Weights of a small transformer language model.
Size: width 64, 2 heads of 32, vocabulary 2048.
Architecture: LayerNorm before and after each block, capped logits.
Training: a variant of SOAP for these matrices, 106M tokens, 3229 steps.
Each number is 50 + 10 x the weight over its row's rms, rounded and kept within 0 to 99. Layers, rows and columns count from 0. The size before them is the row's rms in percent of the matrix's.

# layer 7 attention output, 64x64, rms 0.225, rows 0-21, columns 0-63
103:45 53 42 59 60 73 34 38 47 53 41 52 39 37 39 56 40 42 66 47 55 54 31 48 71 53 53 50 55 63 53 58 55 61 51 57 54 55 57 49 37 69 64 33 42 40 36 45 65 41 39 48 63 50 60 49 53 50 47 42 61 41 46 70
105:52 42 50 69 46 45 41 53 69 56 49 45 33 47 56 35 57 59 44 61 33 37 57 70 51 70 49 59 59 62 34 55 44 60 40 54 51 59 42 56 53 48 59 50 53 53 56 50 49 49 42 59 60 49 51 53 32 49 54 27 34 29 46 67
089:50 42 53 47 43 55 47 53 33 66 66 40 51 66 55 39 53 49 52 36 47 60 44 64 48 54 31 35 54 61 47 54 68 49 54 61 42 61 50 56 40 18 53 45 37 58 65 58 36 46 53 44 51 39 48 38 56 56 55 65 55 47 47 32
087:67 36 59 43 55 49 41 47 48 63 51 45 38 44 44 64 49 50 50 63 52 42 63 68 35 41 65 55 33 56 32 62 62 40 56 63 63 43 41 45 53 49 52 46 67 28 53 48 52 53 66 57 53 43 39 43 42 53 46 34 55 60 30 58
116:55 37 41 69 52 28 62 33 57 55 57 42 57 49 46 63 46 50 66 54 55 55 45 64 64 56 42 60 72 41 52 47 54 56 64 49 53 51 79 42 47 37 51 47 58 59 52 47 45 43 65 40 48 33 49 63 53 43 61 46 39 43 41 60
096:55 60 46 47 54 35 42 51 55 45 45 54 60 56 35 50 45 34 59 57 67 37 46 53 49 49 50 55 45 41 50 58 57 72 53 50 59 41 41 28 52 50 52 48 37 47 24 74 55 36 77 39 40 54 49 47 40 47 61 35 46 47 48 45
103:46 46 73 47 57 52 70 61 43 51 33 49 41 33 52 52 55 59 44 52 50 50 53 46 36 61 39 61 35 42 38 55 41 47 50 47 57 45 43 37 45 45 37 74 63 46 56 49 38 58 41 55 51 62 55 35 72 43 38 52 52 74 48 57
087:47 60 65 28 56 55 50 65 70 60 37 51 49 48 60 25 55 45 40 50 54 46 30 57 41 48 50 53 46 41 43 49 67 57 54 75 50 44 34 53 45 34 47 49 48 54 63 54 47 44 28 50 52 44 54 33 54 51 56 45 62 57 49 41
083:51 39 57 57 51 47 43 57 57 40 34 61 54 47 45 51 38 41 60 62 59 28 64 60 62 39 50 51 64 32 64 51 50 45 29 36 62 51 45 42 52 58 55 36 52 61 60 37 53 54 38 51 41 52 43 37 60 49 55 33 51 47 72 61
103:48 46 67 47 32 49 39 31 53 53 58 58 76 33 44 56 52 44 43 68 49 60 54 50 42 42 63 52 31 52 65 38 52 56 67 58 56 47 39 56 46 44 38 58 55 54 51 52 68 49 51 52 51 55 57 73 56 63 47 56 64 36 44 55
092:55 49 44 64 64 50 45 70 46 39 49 61 64 28 54 34 61 35 64 50 53 32 75 49 56 36 60 45 64 43 42 47 39 43 37 34 50 61 51 48 52 70 47 48 50 43 57 40 68 56 40 47 51 42 43 61 49 54 43 52 55 52 53 52
096:56 56 68 51 31 47 62 49 46 65 43 58 42 42 47 46 58 55 50 74 55 63 41 57 43 42 33 47 64 47 45 53 60 61 61 44 59 55 43 45 54 38 45 54 66 59 59 51 22 52 44 70 35 50 30 55 50 44 54 56 50 56 60 49
094:35 59 46 61 49 64 42 57 54 61 42 34 49 60 58 65 49 64 46 50 40 52 35 53 52 63 41 50 51 48 48 43 53 43 44 63 66 53 72 57 39 46 55 57 28 42 53 58 58 45 48 41 66 58 69 35 52 39 48 31 49 62 31 46
110:52 60 66 38 71 51 57 57 35 54 54 60 55 64 38 40 65 62 55 44 39 73 58 47 34 53 48 46 54 53 60 66 50 46 47 51 62 51 52 39 59 31 52 60 49 57 52 46 55 63 50 66 70 65 63 38 61 56 47 50 43 64 54 42
100:43 35 51 51 41 62 62 35 60 45 56 44 62 42 51 48 45 57 45 37 43 40 49 58 68 25 57 38 55 53 42 60 59 55 56 35 43 53 57 50 37 51 39 39 35 48 59 57 42 54 66 42 47 53 40 70 69 36 35 53 48 36 64 48
107:57 53 46 40 40 51 48 33 40 43 45 37 37 26 55 41 51 38 51 54 44 51 46 55 37 33 58 51 47 42 36 62 52 45 60 61 43 53 47 33 34 71 23 62 60 45 51 39 49 65 45 65 54 51 57 48 40 34 46 50 55 42 52 42
096:62 46 43 53 55 55 48 72 49 62 54 45 70 52 60 61 47 36 60 49 59 26 64 46 44 69 34 41 55 43 45 52 49 47 47 42 72 38 52 51 50 39 42 51 37 42 40 44 41 55 45 27 59 40 50 37 51 49 45 49 51 61 34 60
103:55 55 39 52 48 58 60 34 30 33 54 31 65 44 50 40 68 61 44 50 61 44 45 43 57 47 42 50 25 43 61 56 46 58 33 44 51 59 51 35 61 48 64 37 44 35 54 38 46 55 47 60 47 64 51 57 63 43 46 50 33 58 48 42
109:50 36 51 34 38 62 49 54 54 36 43 57 41 54 44 27 49 30 49 29 51 52 59 39 59 54 46 37 49 61 38 64 61 49 52 73 48 64 40 43 58 51 36 38 45 56 53 55 38 56 55 52 52 46 66 49 58 39 59 35 70 47 49 55
093:39 46 35 47 34 41 51 47 49 47 41 63 53 37 57 53 44 43 43 52 58 52 44 44 46 35 57 50 63 51 51 27 52 59 57 52 55 52 64 58 56 52 38 48 49 42 48 44 80 57 51 40 53 28 34 41 30 40 46 41 60 55 53 74
101:54 42 58 64 60 38 35 30 51 50 62 54 38 41 55 55 48 43 48 46 53 54 74 44 56 45 27 56 49 57 35 40 48 41 48 49 53 65 43 41 43 43 61 57 62 29 32 52 50 43 61 66 60 34 53 52 53 62 52 52 57 46 33 57
122:31 53 47 48 46 71 36 47 52 38 49 51 67 54 70 49 59 53 67 49 59 39 68 32 55 47 58 51 58 53 66 58 38 46 47 40 27 47 49 52 58 44 52 53 33 49 42 33 63 57 36 35 49 60 53 56 61 47 49 48 55 50 50 34